From a checkpoint of a small transformer trained on Wikipedia: width 224, normalized queries and keys.
Each number is 128 + 24 x the weight over its row's rms, rounded and kept within 0 to 255. Layers, rows and columns count from 0. Numbers have three digits each. The size before them is the row's rms in percent of the matrix's.

# layer 10 MLP down (transposed), 896x224, rms 0.332, rows 814-876, columns 112-223
110:110138113122131174155102107160115096122110102155090137120117118138147139166146101096078120116109129143111129096125163123099082137145144187116087123110133093165165118119105116135125140144121183161117104141141113144151170130111154124091145165169102109128115124113105117152136143131145086138101152125137135121128139115111138173167111091164
097:159106130157157106096126119103118143157140155140131133147134117138102126174091072107099090152172107145190123105140109112109130156130133144120143057134157138149137111120130139139129126166168093105098133115137117117110192097130119120143092112136113096111192144131132112152134121181123156094142142134131146132106158160150140119145129143115
096:148114116137105118132117135122120154103146111121110088158096114126116125131155106148120170100111105113146128153144158120125150144078187132112153136143090109163133120142117086175170107122135119162123146112123148119131132165139124103107073106165137115126119119133155152103127078115116127135190120091129157103113135132112105150102136109163
097:133123117143135139145127154158125117124137112133140131151154102115142151086109115143129176145165131199136111119139098140135139158096122129134119161140134076142086093109117173127139167131136120129104132159174128124097147128108142156095150149151140152143156105096105157162099148129165145149114155151141106108111162107126167102129154112143
100:125117135111119121151137140168114119167167105086077156143089095100134116060116128138121140109151088095093105144125123174112061162139146130109148130132136125135149090129122168125110129153129143121155073131160191109139107090140132130119142146138110171067116115144117106104141107073162151138145157149118111151088098145150150099122146140129
097:147127141114139078134130152115133083127120134089132164103128143093106164124139145114122129126096112149129142128098119088133131138136080172089133142120159132113106125094124090168106126153111130135114137147140098115097087182129139139159087107154116148093119117148121104124121156118148095134144096148120168087137161126131100148087112130089
096:098100113116163125131171135115137121108095085151104161150108161131049150166142097128140099122094115104147111148151117103091136123079095111104155124098146111111099119156102138130140100127134120147133152122141145127139149113092147098130138143152086140131114131129115149092127109108148092104115094153142143164117100114165083153062129114133
103:087129122117116160149118126106173140122111158118153129138124112105113147100120132093173186117167131125117145148111128137119131165121110121120115121141101118103113119130147104108109122120172119109166101141110140111084125128117118123110179125110146162138104119079132133140083110148095147136128155131166105124124097096088123137167119128132
116:154116119089128132140128119166127136135123117155139150165166133067127150165126090154120145147157174119136153081143154116116126088121122179129157099088113099124139173167164146160113143179126150166131144147112115125107123151119117107065168121133120096118133152154123131182130109108144085117148109135139089119126110105107137106145109120149
101:159123109135103120136135139069112147127142078156117150170141142159082148149064142150160146162123128118104057148138163188171133148151091118113160162109156136171128108156099167151126155137140103134146085157142105120113134120099136147143135122152087180100145134141126137133119101109141131102144134174107118117084121125136115154145137150087
098:115133068108114109143084162111108143122141144120139178131137104135108138128099162113129121140118166148119155140160126119130101136161099153098127122135101143167146112161090103151105112098167063146126119130170134115146153130093106144065154132135112131117116076153187101119122137134104154153133117117128165142109141166135100149164092119114
121:174100113083129145112118116141082140118108118171138089140096117113084146116102140137102144133089125105133139109149190130142132146108126104152109161122116122124140116123101131127133163152149116128148140067122134143117143160116157145118110162144135128110171084149128137127112097106185145139110184145099105156128113141141099125129131155135
109:095138136168115147102097172118126173137161152157073130165120141119087141107118105115129058145161114102159154159114108173123121132115128140142104111165110130157133113117131121109146137151078174129118108095099127085117115116121124118137083145100137132149155156141129177160119137101150096112096124123177150119155153103123111127140137104158
101:132120150144137131097123098154132128144150165129116147118155143139107138149142153080176158109112115141138111114101084099128108141122174148094096138097122170122090104108179144120110121139149101139146120143141118118067094140180134134101142132169107085119170157117130150123116133139143125121158125132088076084126098134169144122155121104075
098:092124138162153110153152160137151149105142151119154111151110142166064165144104133151148120155083119151161087158117128113108151172110071089128123143137108157146144160178102146154125138094146092146148127111140129168153149121163084095123106131097133115176123121133130108131120153138128104090163141093105099156133109122109138119106163165140
097:106170098167123125177172142133157107098105139099139127138131110192056126142152100119124108150112155110090158155104153124147174145126112171126129141125146137157087113106167102152108103075122128153142127132132105123106139096138085164086062161106113133122087127086130172144160094104135145124060128127120120146095122121119142129082162113143
092:130137109105174155107114102101178117131147115125141116162155113105129169134113179170110073084123149110144149081102140116154128097141111106143091107135131124182158096110114145117114150118170152194117112146167121100121142098097080154139105138146129139143139142157145149124139120109131087122111130157120135118128138123140124137156126139100
091:131158173127148136127139111122099113132105125103099162126153095121104128115131141141142122113133106107144123128112184121133157144111105163176115132112135111111126151130144137141136125134103098141102181101121104157119121144091131147097058104113177091126158139103113105130131176144157138142130144118104099163106142129101124159109165169117
095:156076129131106066085091141154112139166140133141093160157126106136189154124115154121105084146121172167142130136095118130114120106144143158128153104118104133132125128121098135108109121100128127138081129136152088099164116116079099132120097171110137124172141157112171169145133131096137099115129132145140129127139110151136119118099071123124
098:140102140117143097117141112133095157109110104087106157097134144150104109105061103108084120140160107151105143101130174167121153106148088111169114162158144148150137159134135167099110147112141128130123117101162152105064097095123119145115102143132069183132127079132156114156115087180145117160102123104087122125140112092154133161128119148126
097:168134111138120104154161149146128117135127139107120125139153103147151133078153109127148114083140129144119098121108119163124127130137144120127080148094165164059094116132152120150115103108112151166113109101122109130125145098183116076110151135091164137105105096102127145093152115126080139104099083150111101141096106160140100103131160114123
101:137140135133076136136119101137120145112162127142146135104086146106144142152108133091121126141188161179116134149077146105160113171105170104096113123128129135123101168132130109101130159138148115146136142137119114192171141115101110137110061073106106123123157134125129131147121164151137141142140158148104123148158130120116095117156105148150
094:139145137114150170192141121132094096124146160132159159119115125107082106133150120151104117177162090136125131134092151142117171123108113115107148157122158129190128137153162098098120109109095148129129103128120123112154090106152142123117081158094125150145125127149108155121180110159130102119143150160108131114115131150104153121129131123120
102:140118121119162181132152122135145096119118091133141120171118170108117139129083123106133085156173175127156127136191139131192117162164116133152139112095147079085173119136119139141109119146111156125140122136147134092080139140136146179126092114139088158110156137150133128119129076131123122136146142117138111162136133118086126118025132171155
107:148133144108120141115116150161115097129114151126101122108134120137176080103119172163101163086120133118105126124157140203152120145162109107139138154147139142133157102156119111163139122147173107132128126152111120087126144146130160135128157116136121110123153122130137158082153104162117126101135172169185104109116128117141168126159190129147
102:174109128118147133077169173136130112097115130105124129125081090062140142131117106189122142145158098127130111114153121103146121143090096122138095148135115130147104101146095100132150103070145115135087173149124179101157115126148163171108152120093140148130105105120104147157077160145124144145117120155117111117164133110127113138142142094157
112:173127115143084131136121091111143112108110155141089130116128174137115112113150122119125085125143099123151109125130120124131093119122099144130124126124137130088122091132104111153159109102128140143133149125094128116084133099158164115095033163125102129114159114085092125133140122105126175152115131129132144096108109115153141145108091100125
110:100127138134099121078127098093119126133066140142139133130073160094185132129202116126121161111162180121107135148083105151143132108120149140164154095099131153111135120121145128119118115120096102097122144146121152164120127088140147106163097098108107108086140132101140155128144128156153092142149115138134103118137140106103154168145120115114
099:151191118125148106127113144091076131084127130176122151095118143136127143128084166097091123100122098145134133090102113167107120148137136100113121108126159146135132113118129144120144117144123148161123112137122125128071098134125139113155140142120062188146143143129120146092135144156093082075092142116111098112074166110100089094094148150091
115:147117162131168167094118115117109121129120116098144119142131132140125133102116125067156123126119112114127123130114099134148142112100096113149133142096099119090156142125144141131123164127135137127160140148103098086148098126106117096092152112129147141150150116111120160133148062130123142118147136110113147146142118158129134094000103133116
100:110103114155132142133114121110149141119089089131132132110099167120110127154124146148144099127104125175092129135099142129125105132167108111076165158145127173136103145140103117075141113139125138121069143087171151145107155099112142082109145118136082130132144129132161095152144137124139104121118136121116108129145152088121113143090133139118
094:116113111159180153140149104106100203120103165189152113164187131110112112131125122178148142119123138155147126141108126161188139117134137106141156117121128137076142140123094131149153112170131095136132120140139134121119147108163128126131145097123111128112144159098080146096139152139099117099113105178156095135137132115140160099138127081144
093:148110145141139137122136137130064129142144175135111115141120121104121141174133130103156121101184110141166091119136163130126147154105138142117091145131130135162130150152127093105153124136148152153124153131142109116128130102120102162108089091134111149112093123106149140131135143100156101111134081076096192121109123160155120095106115094115
105:146126145114123118135152092142158132141173157180152142183125154091139168106124146096095123128076138147146125120127144183158106081129081108096125114129124097154130109101117147100139149116135160116059142109145127175174140122137145123121145139147118101151140114132106163122127099099159169114080119164128124133096112153108139094109150152132
090:168184125158166188111126113166139116132115090100113134146153163143124116094117126120150123108136141084110133135123144093129128171124108083128169148132131107108168157139087130111129098136116111141129119129147105123122162094128134172103152098107127102151145147140078112159124148133115199110126078173099098113098128121155151138129123121109
095:153117128154150142151173146077112078133160148150128155162157170105122117142125128147129154128135124138167125103161132150142175111157103137130123113149158150080113151105138130095159118127124112127123190093107143181077162140101156136123088143133150126144104159126109133069101128116169169142146140115128151092098123132164086111078127145148
101:151100125162107134126132079086161102125126101155131204158095115134149115119103107107095129138137148125154131111132131129109121163132179128104127140147134113112125166142082127104116101128117113117142110111157126123153127105119186117123024129134125104115203130151110097119164125089162095147103106118100119098139119135114122161116136128159
103:056092098110143114097173126139137125184128145139080116103158142164146149117139114157127137127127124105115169139115119108139119143151102119115122138078097099140085149150100102094142134162104109082117122146133149150103157130158142161102100159067216146094137115077133096127121098140069117090170136090136128091169105135112109134109129135147
097:123090115142161131121124079106102142097178109079113144112157154159163101119119129107141147117143105152122133105073125172118091130135157153130101142079136124095114149060110137138139137082133163127178100149183127139139128143136117101134104147122146090109129084076133183111158149128139176112098129122173122134123127142140126094139159157138
092:125193124133141123134127164151065100126125114099114122138130121142165171134161140140131134130127141138127118088149073140110191097102170123118092121114124129092132101125109139109127142094127102096160097114161113096168129135115124155109137140157141093090159075160096098118151064135115126133111099164133096129154128153130072110149112102107
098:143075128142125120152132111103131126114092087129125168132157168107107081121147117097144144120127127124120122127167114110138080142153150124132106096145162097091142123134072097155128074152144122087109147134136155077113094114094090137130122164110143142114160197134156126133122150145129115147120127133133161122128147155135097127082122139175
096:138139112128161160093101056096105120106125132106136141183132115133109145168082103131077135138105120128138130140126147160176129115085125149114114154143127131098121168115128157092135094134148072135124142142192124123110166180135158129104163144140132192141105065131125125136128152173135129138137148121091108130103145103125125124114084122131
094:165117137106103114076149097081157156114121116143149104137156112117118162096136100121153169178113117142138162156122161153075159147098122167158150111160138092108098145125111114164154128152117114103117125129140169138109126074169144193128123084129122072105126185132125086141145100093139139116117120134115153104175149121127155136081134128143
103:097106147133103109119141111125100111105126154129129106094086152137085143138143105102166132128144141139137133122155119142118142119125107119162092158128141158132113098165127115078144181123150099157118118133112139111154105132112147099149133152154104126106113166169142093126172108167104142111154112122120156116157153109100102179136141149083
098:133155137127143124081124096129129164143142109074144086100113129148161105101169114141110121084114124096147117104109159098111143107117129170131084133146144157152110087104125144136146171086151141079169128104121079107160116146158116124110144137094135134171144128112127119101102152130150163130120123156122105153121116115141166119165117174087
131:090117076111133144167107120129111134113132108121094125136142107132085150122146153138147108103142123086103140115141122122122090129170140115100061147156139145140179102112136122109111106150119152173115103144129137121132118120128147115118094155131124151140109164165131104120130107098111141120121125123144146152127164146057108160145117160077
103:084187105089120112140123130131155154095109133163138126089136129121109102103160151143129168132149141116127128127106134084157164139101083157155161170115129111069134136151126106102112114103069158104128069160134175139123108126129141127122088161108108129158152144097090123121118145152130110108111101158103125120119152143110135140121166159132
094:130125184122106126173133182105127138097146131144126136140167100143133190122144136117115112166142126143103108132145080130137113150096126121158089107100136075104126113128116101076155163140093130151119104137131131168101106112109148108137121121128163149114127122113101125110155112155187158153113123095139112140116099075113139097150115147151
095:146084116153177124146138165135143106094149138145140108160109104140141135143104154158121159059104142130103073134099131125102103088115134143102094115088160168173104136140103105159120156088116156152106138127156128134122124142129115145098091137107161132144146104102095140112131191117144119113110120171089158130111123126140158093134156126099
094:130192100100154135152153087114110087099112138134125146137104116172112118076146168092142135118113092112121124115163148125133110096128154091129171125138114100107109150138117105133133121144154144171147136130101103130094133150150085052121034123125142136147162149092105111117110102169119119143111126103101121126133165128156116164046136116158
092:150138126099121135147145099115146138126115142109136114109153145100081125111113122152156125121096119169141111126094124134179054155137124131152144127114119140187150141146136145142115109144127159128169118138098111183107176121124103124114061161107107121163128135154121167109083106115147149095071095129171110130134150131104145084143168098141
094:134120132118075146137127090112122115148131105099152146172156147079138087119097122120151166102117134117152156177142121116126129108142082145125125135143134098129132138137111128143119167186046129165167115126146146079110116138106131110129138168137180060091147130133155106122164061122136122167138156136155161161104146096115086124086111130115
096:153121141114095121120133128174135139143136131120129130126140093141138127128122156100122133135113126155122110131104163138136119109159105138102149140139128160128145108105110074128103152101120111115131119167146123118116160100080133112095137123126131144115094158171127144110148102116130131151107134139124114136155164121132092136158166104179
104:134126095146142094101113142130124146142175111084155152113097116120165140134104070120179142113151110110137162168117110116093125143115087160147132158123143165130135128153137138138074141135124116134148113120105131122131116096138141135112153110118136133129128141123117118131140151191112111126108138138166134111162142136132072102076085134136
105:174134169102138117129115149074138163122149121146126151127104102088146121133128112123150137150140145117103105125129103118151145172157135151099155096160141142121132137153127110129122135079136125140118130100139170142105095084119139143095100100128131135093126108132141132134181105101057167154136126128103149109124138129163145148113151111097
105:082091125115148150081080119090156085141112164138169097140098149124139151136141137149157158147126163111097155135086074151101130153134126127103118095108159124142164131145116160125149135122161106148145153141128109135129141125144109119133080123090147117162114121152123156158126127151142130150127111136176111143137162118142133118161133158145
093:150154098079117106107125122125097124134117100158116102144151173151118120143102112144092101130120072119113120158144086101121111112090149154149130128112175135106117128121150116139152106146103172108106136096121086119107101124123146175136108140116111153118128139131142126172103160062120119131137106135164109149130130153106104108074125156109
101:128126145092159141141150151107106172120137153067109132123132136123125145092142113165166120144158129153106086136100126128148123141142089109141089128140145177127124134114120118109109135129162102102106106142162098142125166116152115132156128113147120118139115152139069119127148101153159127155082140126134141127140149111131119148157147160146
092:134190120132143121153135124157145106125121128163163194126174096147123138163094108106113123117116137104123140137155142117129149112121138155130118070088121111107133101102107118141094120143124093123150178103157101139100138138128144140146124085107111074116139136131124168177135096155176101133104137165132144150116132145134101150115131157166
097:124108128164125114147142140120121104114124148100125105097121177164099174146075093142120102099094097112100084168135128125128157126122127162137129098147154102148113136132166125159150126126071139124151094124130187161144083106140131121074134158133171159112127103121145153078084089132137111130113124084134127094077118122153132144137095118105
096:169129100079125094140137158088131122120096077166085069094130142174109130128114145153142140083130125109136117188113142134069117128161110098051140130101173108128108137160116170152100097124129150147118171088137134126097119159116103124128141120146152139160132140143144121159107118110147112155122117145116101115160101115173093103122115112161
092:141131121136098117109145122123089133131109137173157106155148127099124162164165140115120091120143141142157140109166140106122116148088160056096106144138132124117128118124129139163113094128164126129166106113121136154111162154131168152110142126087183128162154129120126136160132169142112128091120072143108140139105106125144103123191086134114
095:103146125145125149133138129141068126144115154135130107073140076143151141160167126132083134119119131114141096120134118147123120117153144131095141142118122117158089153102129089160109154154117125106152140158118085115170165142100125116102129082117125117152125169133102109134094087164136111117166156111130098177167109163114094133094079130121
# layer 10 MLP up, 896x224, rms 0.168, rows 815-876, columns 112-223
091:163126144091112116160141145144132152132139139122130109054112099131139148121180143179177130160124127135141146085112138115130100136139125104150119202137127163133116122145140126113120126103070108078143103142139134150134074165132143126128103130107120160119107145153082151074118126067155119147110138082145078132130109077144105122149106112111
105:111105104115120122102153132116124124131106127145116128144110159127121138157097116128165133147138137098132152139097124153158185160162146145186110124126145163100114119183148128103103151125122116102140120111127102127109104152159109151142132132135122136162115157112124097104108141137147175115076148129126153120138089145126147141133152159169
092:137121169136112150147148117155121120163093136120144116135101122139121145082118162126108104125137134112143162092119114119099143084170121119143148140146174159113190131192172106159146102114094137142120108129083124136123143144136130094129088104153136134131112115132142135152143135114115094121158104093132137136142149102124098117159127179103
107:117093150137119141120079108128129112112130095153114129110133158114114171103161132138139107157150127110121086127114161125144124119133140110129178093138143074169110139136157133130158143117160146079120104120073112120100141140143116070130140114141133162144137127171095141151117108150124125100103134162134155119141097114140159199137104095148
101:138118125128135140114128146176122139136107145147105130107136118154146101152109144141146119137150151164126126145132128151131131105120132093102106092146081124145159082162122158113142129146122157160126123119138147124105137078126098095130165125102137116155104131139148153102141093101148155129108132102106138132127107120157141128159119148143
098:186116133104112110140124094101139141126112179096117180095111150132180108113141132108108120144132085178136159125126161153161127135100108156153123126123099139093141109104117105111111203154114137133142116111086142144115129163121102123124138125079145103150083122086140111109101112143156106100096206093138140127163123149106153123140102117123
095:124122084107127130123112113128101204087130146134183156155130107097151125165129132095125138116135182112117129146144057146139123133154154112119125133112142139152115120137136136124070122107153139100159113144114128113142140115150054176108112151107076120117090170135142105122137130150145099144111155141070095091150146120148111166127096134134
107:163137118109128122129169088114160153112110152139071103091112141165051139116124153134171128115123100119130144135106138148168133134109152168139147144115105120113096056145113128097176104151126112119181117132140136115119089165158087123122164154155161108145126127135144136138149141120120130130117133171112070105118086131121121143134122145153
098:148152075111108075108122145074112094098110137108096136144130121097095109152122149114115143153104118078128098135127075105057130082145124117101171123094147159133124125113128152125082183109129125142172106127173151128160122127147134149134094122125117124156091141098148108108138162099122126138143089154118132137075123120112109126075136107146
095:097127133197126139123101103134148109131119161114155091125138122126125140095104116080121108194146144112132109155134171131159129130142156098155122117096102143091135158168145128166141125131126169135117149119079129162117083106146140106142123118154118121135137146115133118126144133094131104099166115127166141137145097137153139146115156115116
109:167129125088129091137124144087163120136134119151162134125097097093104131113128128103102150127153119108118137120111119140154136183111138139178108132122136121130112109141101121179122153100147097120132138113143153178120133132138109167137122120146107120145126126149134147102125097074174113129108165096129102158131127125165122046134128124118
096:155138159118150108116111156117141110141112111134178103085155117099138124117123136115137148064181102125144150127128168117123130114128132132120152152116137106109122117113103156134072118129154114150132094159118111157159124155138135132133175157101127129080153127163131140132122127167090138159114093156091112117158142099170119159140127134115
099:094136103146133059139079097114137104119085079134163114125141131137128144154099110173084162113135171106130166106146140102180123149084099151161081127154110150159086105096140159120136119126111146164132117133163132109128142115138123151162140164099162142147121110137134104139140186092116150113098073135123128155124136136111161088120126135106
097:098092094137139137101124115121109099114125136137147152105111145119173098128149133095106100119169157129096169131153138126124100148133148115150174113100129079109150148112105091080111114118143125124106078181126102120105075145092150158137137161132150120099123125101099121123138155177162129156114127088126156140161091137102140113113141087122
092:115124138143141121108110116129107116168150110177109120142131142129159136125104119150167145127139126164167117143149129137102083161113185070128104165089114093105109130137111162078141152178137135117094110109134144138154119146143162106154110095137149104092142153152132109142115162141129115143183124142123164125117150164132142124115130121140
102:148140124147110141155131148117169136153122092126131124171117130102111139122092098122120103085103131116102120108113067108134072113134156110149159146091146161142101074116155126167136152137123106115178121130136114124151117174130084153147167170111111120138159091128129132168108130155100097143115198108106144103102109095128123136105170102126
099:103095078145164127171083132126177105089103128157170166099087143136103136151108136122129130180129163138112141089087107130117155123164103140117151147123158177134148176123123103135173125133139155100148124118146188098165102177132128132112118159141126151113139118106120128087111092127096096083151127145098169072136144110144101133178117140155
098:116145070114135152126160177152139104138104141153117159089099112183092114129146102131164145131134138101111081105129186152156185153156165119105117122130152156103124125146122123126150109142143148123149154118097150156110144117154107098080165081149145148113117083136146111099124139126143144108145138087156167133131171131155118104142144087125
105:084143162145151122142155064123133134076103114141087160155143123105125149062093128097125134173127123176108131113171154106147116128106147102131144109124093139077116113099140147135140131149133140138143114087114093116147122135107143124109104153109127104142115163092081129120149158148096126119110102099062106170098090154157157134122102135085
092:125166150072102112069154139134129160166127112155151128123113184095120140126090160069145111173128149121152143120149138112133130096147103151134178143134083166144138133140095115116114106181093125099158126141139138144109141118135122143122167126136151109113141112123168120139115113147182131121130196116147147088147160103162156115171113143100
089:143132067105137080133128143118114113133133126151106086145100075161115117115147147115121101143146086171140121134193141140117139117139122137163093129091127125115109158126102108146122147092106129095112140118132133117164156170132125115139084101127104136159131151138130114108149113127105128124145166085173128127134107157132159113121130128092
103:142136142143137129047107144101139149113144121117172139133122095153145167124134163114119124119166187113107141127103126120126117147136142108143167150126110139139130135130105178125105184130151139136125145140112123120108161131141139049103118097150085167152141109136109120132134183091113122133154110144114133152098160113141091109161102128150
085:127121130113063089127114139137139171133156175156118115105136094137114089071135127093132126103078076114141148160056103094094136138132151154164099164145095154187101135136130111111113127142104151110129111119153121185142133152124080086153147127112135135132097123132111122119097152168163172125135147126111137113134121131158131086155116093107
096:136098158106132112154141139149137133157134140074176136124119142153111166128118097141128130130148111149180132121126139105079168129140148145137119130115131121138113169112129131120063114125104088165161128121139147163110115089133096119131135162117119143137095152122147113150097137121133152112102123069082163116137093109103103133133091120104
099:095124099151119114155107129094166131149136121146156110121156133164123141140139122144083146140131152122103135104121125137107105113135160114153150108165100125136127135104121161172113124179116145134120150098128085169083129139154114103121131115124142134108096150113141103108187104145171134068139120088169084108156125125129182149135114128085
110:158126125145116160103130096088089139125118149151114111107144147110125145132136122107144135166147093067138163092128156104099120114106130100146147100104139122105115126112144153102121114137117140133129151110133079139148171109130078144124152112142120080120139126133132115119079119136104136097136142121158136096114107131134121168126139149094
110:114166164146140148121118132110151128134107163095155153120063177149125131160123117107126160097147120108100096134079101108114131136092105111158147115053151130077099195098130101180097157109130150088141085142134114143114131137146098154149136090134119116168143122116139138143106128110115153123116098089119138132142142118154134145138154077162
097:117078160119117129122147107136182140154112147132129102194147126129143087134176114184133109163129151119098132146154136121127136135135085121138150166136105130145138079167086135131103092123108115138130116118155119165168177135124085134138130153099196119094131144154127123130146086089153134130140103122155148129178119160126107179160121160124
071:110161118125107073147126143161158128144144139170127144128145113115121129138160122168112143130134161075121156135133134117116083121139144100137110133147137133142130118134139115160154161164150173102088130107103175172096151106150126169156090151121147129142116134107122146110107179129159129111083130144108106126165117127116130169117167125129
096:107140178064140091109161108149172123163125130130118154106167116118135118066105091136146165096120154104144129120120140161151119128103131126115106153093117075158110085132140118124135142112125095125123116099111112110149102120141105137145159154130183173142094151144118136107140154102141115124080170158100182128140123151083134115136155124120
102:087165114123127163104120147122112151150130111162101138115153122133130143171105157193117141142120091106099129154138111104146118087102106121169100168122112133114116147130138174167118106171148132069103094142153171090134132132112140125131166147141107130165116119117073144137141082123142141126136145123148149097135108162102123145103129135123
102:130120143146102149158111161119121165129118162155149110137115118110123144162118133143108112086099136118136148113178117101123130133164133129150118115113113124127072120118138128085107148104139157112137161134130121117130122189146093138120110109159102126073126115196119128127123152097127101085170189112121155131131106153143127119132099117124
099:152099093113169122115149112121164116125144155175148111140103141112132142110130127121145155106126140132078157126129167135144112151147121148107143127141109175120137127165120144127133100149128102142138119177120126107171078121114164135124148134126115109102141128156087098131177132129135144123105121099098140130134153117136190117093126133114
093:115109153112115115129130133143112126096129182166131121129119084125142111148082130098098128124130102155139127117142147127108132109134149190106100112070172119137110091095124119094127151160119127136130176099082154156144120145167139063115120143144107195077138139128163134087124106124136103134095166118169125199141130145108117089138116125100
095:118131138081111081143119128140164136105098151116131128124125086121157114107156125168106131134127123131103097158113139101138119102138128153129113155148120163130134145118114118175144123199135127117133129140127091145176137111130081121119106101149144098126103096112120122117184117121138109137107094119158057104168082125132107145103167133130
100:143160105118156134120144167156088138106099108122159097068124108135142140133111144132143129118077108111113127133125153102113121109129080153164110126127101132144123123143107137144120171054141157127101126153100132125107124157146099182115112149132142142120100096114138169115127074106103138169146174117158111177150139095170157128129136112114
104:137144107127113101116140134154137148152130174116129109155143090140141138103200138152108160114120111117167098111163091133126109128137127128143089142128128161124090122145149146096135091135128139147103106145139146139122136151161140123109133134142117103117130107141109132120147104122096198099107080085147127132147119139143104146099146144162
102:118159155150096118134100129146111089153074127168096119151095116131116143164117128141134112130121136145115141142170163109135147132144106111152136124184102157162120150162113133133142153156113116099096142101103139110097100123141166180092120065125147134121144153127109087160090074134136102136152094102104122126101152098137118172132122113113
090:140097148154123142109148140085176190142125112094134103134137128085088126105101125165110117105091141117108117143137109156089123159094105092139120150129149113170140158086156131152153067163136112182125122119125119094137112103124120070102096123105117177157106175115109113155101170108111114119187139089131104147104141174142151133112151172114
098:121111134090108082140136121102165103123105140098133092120131147102125091149130130088120163116122093100127146146161146143194137105131156120144182105123141136078152183166087175124160135152136189121165134125147122129135107149125112152110129161156134125113117162083127153107137128121157105095079129127155109152155091126139122149118149158143
097:166123157116120157149121140143154080150104106111111118116136149155102156105145122144155120096143157084090113132130084126084116142175169134127163116117161146146140159104107122158091106164142138117124143110136135100124137138109115108109106160196137101121175144139098112159146113095127150117102094130137136156124132100160127115125112117134
104:076126137147112112163142148131151108135112138115140134121106139114103116183166116143143096103108132138136130135093110083169147134176130094138114178083126151141135111155149126146097101155153172132127160176144130121142164160124128075114152108123173179162070154130100104199092149126120129162172103134145102153129117120130144135160146148136
109:156108122108139147141124095137125149152137116097129192157134170105223124101101163136135109110129120138127119156105098153136130133133125124130168117109133131124121114114158102135092143122117133096132100200120127096164125155137126125134130156092129102102113136159144153112121149108134153120143123148146114100126118111084125088122120152089
094:118088147100132122146144165143133115129091133135121166132126139153138126138058127098134139151121117131100133155152123130129103135158104128122144109105091127150143159122154140155113109178108136185063117156126136146091122091130112138171139135125133112105099132132129124118155114128116107148149194132136098088122127123162069142136124100171
107:119105144172134083145129133123161164131133132120097114122141131146098102125157097105154140115147115119113100119122073135145092127202115126081125083117124147127151094149147099122085115154108150095092096157117097125105134096134145161117105154125136073165113152154141092140113115120148129129130106090137127154162136150110140103112127145095
094:128080114142144158138148132125109084139109123098111108124144089139162145109100118136152086107128128142086119152162130129098113142129143107105102074121108145129098140130102129147111105085151139169130121166124069144137163106070123116123098150109111153125157106158097102109101126141145179151127093133126074137144112117177135118179153115114
096:097141110112153154078147112119130155150094135145112108148137142123109062126140139130117130121139126152155164138108170154135118120157140138113158124158122133165117173152091138152124111108155150090111109096104100102120200132117123184119092110143083134178142133168161100156112130119059132122146156123106144125153128144095125096088152106100
093:086150155103083125096135128161120138122145122157127158108151116147097112124131116149142141111108142106122187108166151112124160159151121096170154121114100113149136146111152115115108105137104145070142142143168107082166117125167110104101092145132122152116120126128155095118108125164076155142131109097142086154145162133115141126110103154133
086:076131209151133098146141132099124166100129127112141140150124126127132111114091091142116109153100145140104096137121083106132131092122107109126113134118105126128108125113132153123168111131126138179154135175142144148142083117188153161145105142122146125099077073114154131119111143120162095100143122127145100121171112147153140146108126166112
092:128125137160135151090115125094134099105137141182139142148090096156143147158106167082115129076154135118125128092149149130112157110099144149149116128155167085099158119125111099092131130098130113164086157122165137127093113094122132127130134134140091127140137137156096102162153123154077117119159130172099117138121128122096158135164102159139
102:111170089164164137127112161113142100141116139174128105094096136119150157126152128126107122122090144110139117130150159190139156132145151158141157138118129113118139149142148113138144127087189161155118147184118111122095155131148112105137132161174096155156167165099130177142124169118099131083156090132106123113118158159119194153185139131139
102:150153139103151139112158101095131122107090148067110172142175117153154099129127157122112136121154169163108100163153101074115134179129140110101109157135159150144114105108108098141112127089153139106142133119055168098115136145148131141136133124150112130136146127195078141128109149116188143120132132146109115105116079121163123129149119176115
095:157138148118135084160137133158167111156117130140117131158142108120145136126188167148103168120080131082134135127113161136124139117150177140139106113123108125109149142108133125156148154117147144101089139155107105103145140180124101113168092131134104156166127130127149141131063136109143132113135091117124136112109153135118175117149149140148
100:145110085122114115111117121133117087156157129155122123124169112157101129101109134101186101135168165139115178130137142168132124078083135126103132148105151128096144128118153139134136156118109142110116166163124102132126101108134138114121125122138118137159129131134092103113127146119131133138122127083143128117186159114196113136139123095116
100:107138092157136140112147138139151153072159171152128156145116144127129113097144101084115161114153134132124094126167131078112126117139143129171163108103142156112105161115139094075098156116106126128122113124147141153138110139102100121124099149115098138100142141099134104096109145155117105115100105134150091093174103100143114132159108103078
090:166124123176134124138113113116127089118147134099117135130142142115113112139122142113160103167112162136149151123153131120134122116171105115161139102129145178149093116122087138138130130147168093150140129107168141173124129147169124114147152131113185150152077149116144136120163110188126166158122135098097102080076144097144137106108166152137
090:149123154093097111120101077101133131164115092180110154087150103116152124169102159160109125124103127155115139138141138114146098122130171140178174101162090113127106098152148104131147139107153109140130131130097099136085129139104180122153085107158138134102142149118120142107108114137116132119168143141134091140115105131145108092137145111128
101:084106138081146129115125118139128087095164125068137127119095109125141125140135163119126119120116168132129154159160120125095084105120158154131132126142093123121111124119107145102145136129153130147123086131118100088132109050076122123128162173148123148132128170140135115118109153158158156101138129076159124118165173149137106153121190128091
106:132149124125145137125096120117137145143129105076106157139101114149172069119136185152126160151134169137109161129134152160132137145083124121198153118130104155102161197133139126142138105133124113132118118148169098107163173156103123144122157110146105128107111128136109146142114142142116101144145146120121158133175153135149113107149126157137
095:102147139154127129136128057143150121111135162114145166160140099133120131110148118127161101165141105129084132092113147139147143113131120138124113120144122139123141135114160099127149110127082098117142086165180149106132140121151143107066121114118163130098096149101150107128104112145119103117063155099083113150123172157098116127121147122068
085:133106124094144128156104172141185149134084148109110137106129081127134119078101150138103129109095129109130137107089135151144128124118104143135098129138168181135095153134129151079102145130105152155127120105093148135119102121100122114122075134141111159095111146147162087089129108105144112107101164108132124119084141132132146113084136124105
095:107138137145142093119107134148143116076140140097142155141106138091130144097116121135112136142157145110139132115095134105080116086112112142124111130135098117130178141123163138119103119149121160132098138103136185146102144151158165183142107171166134154117135126129122140093173124114110140107128112125147127114174101128145090132150152097129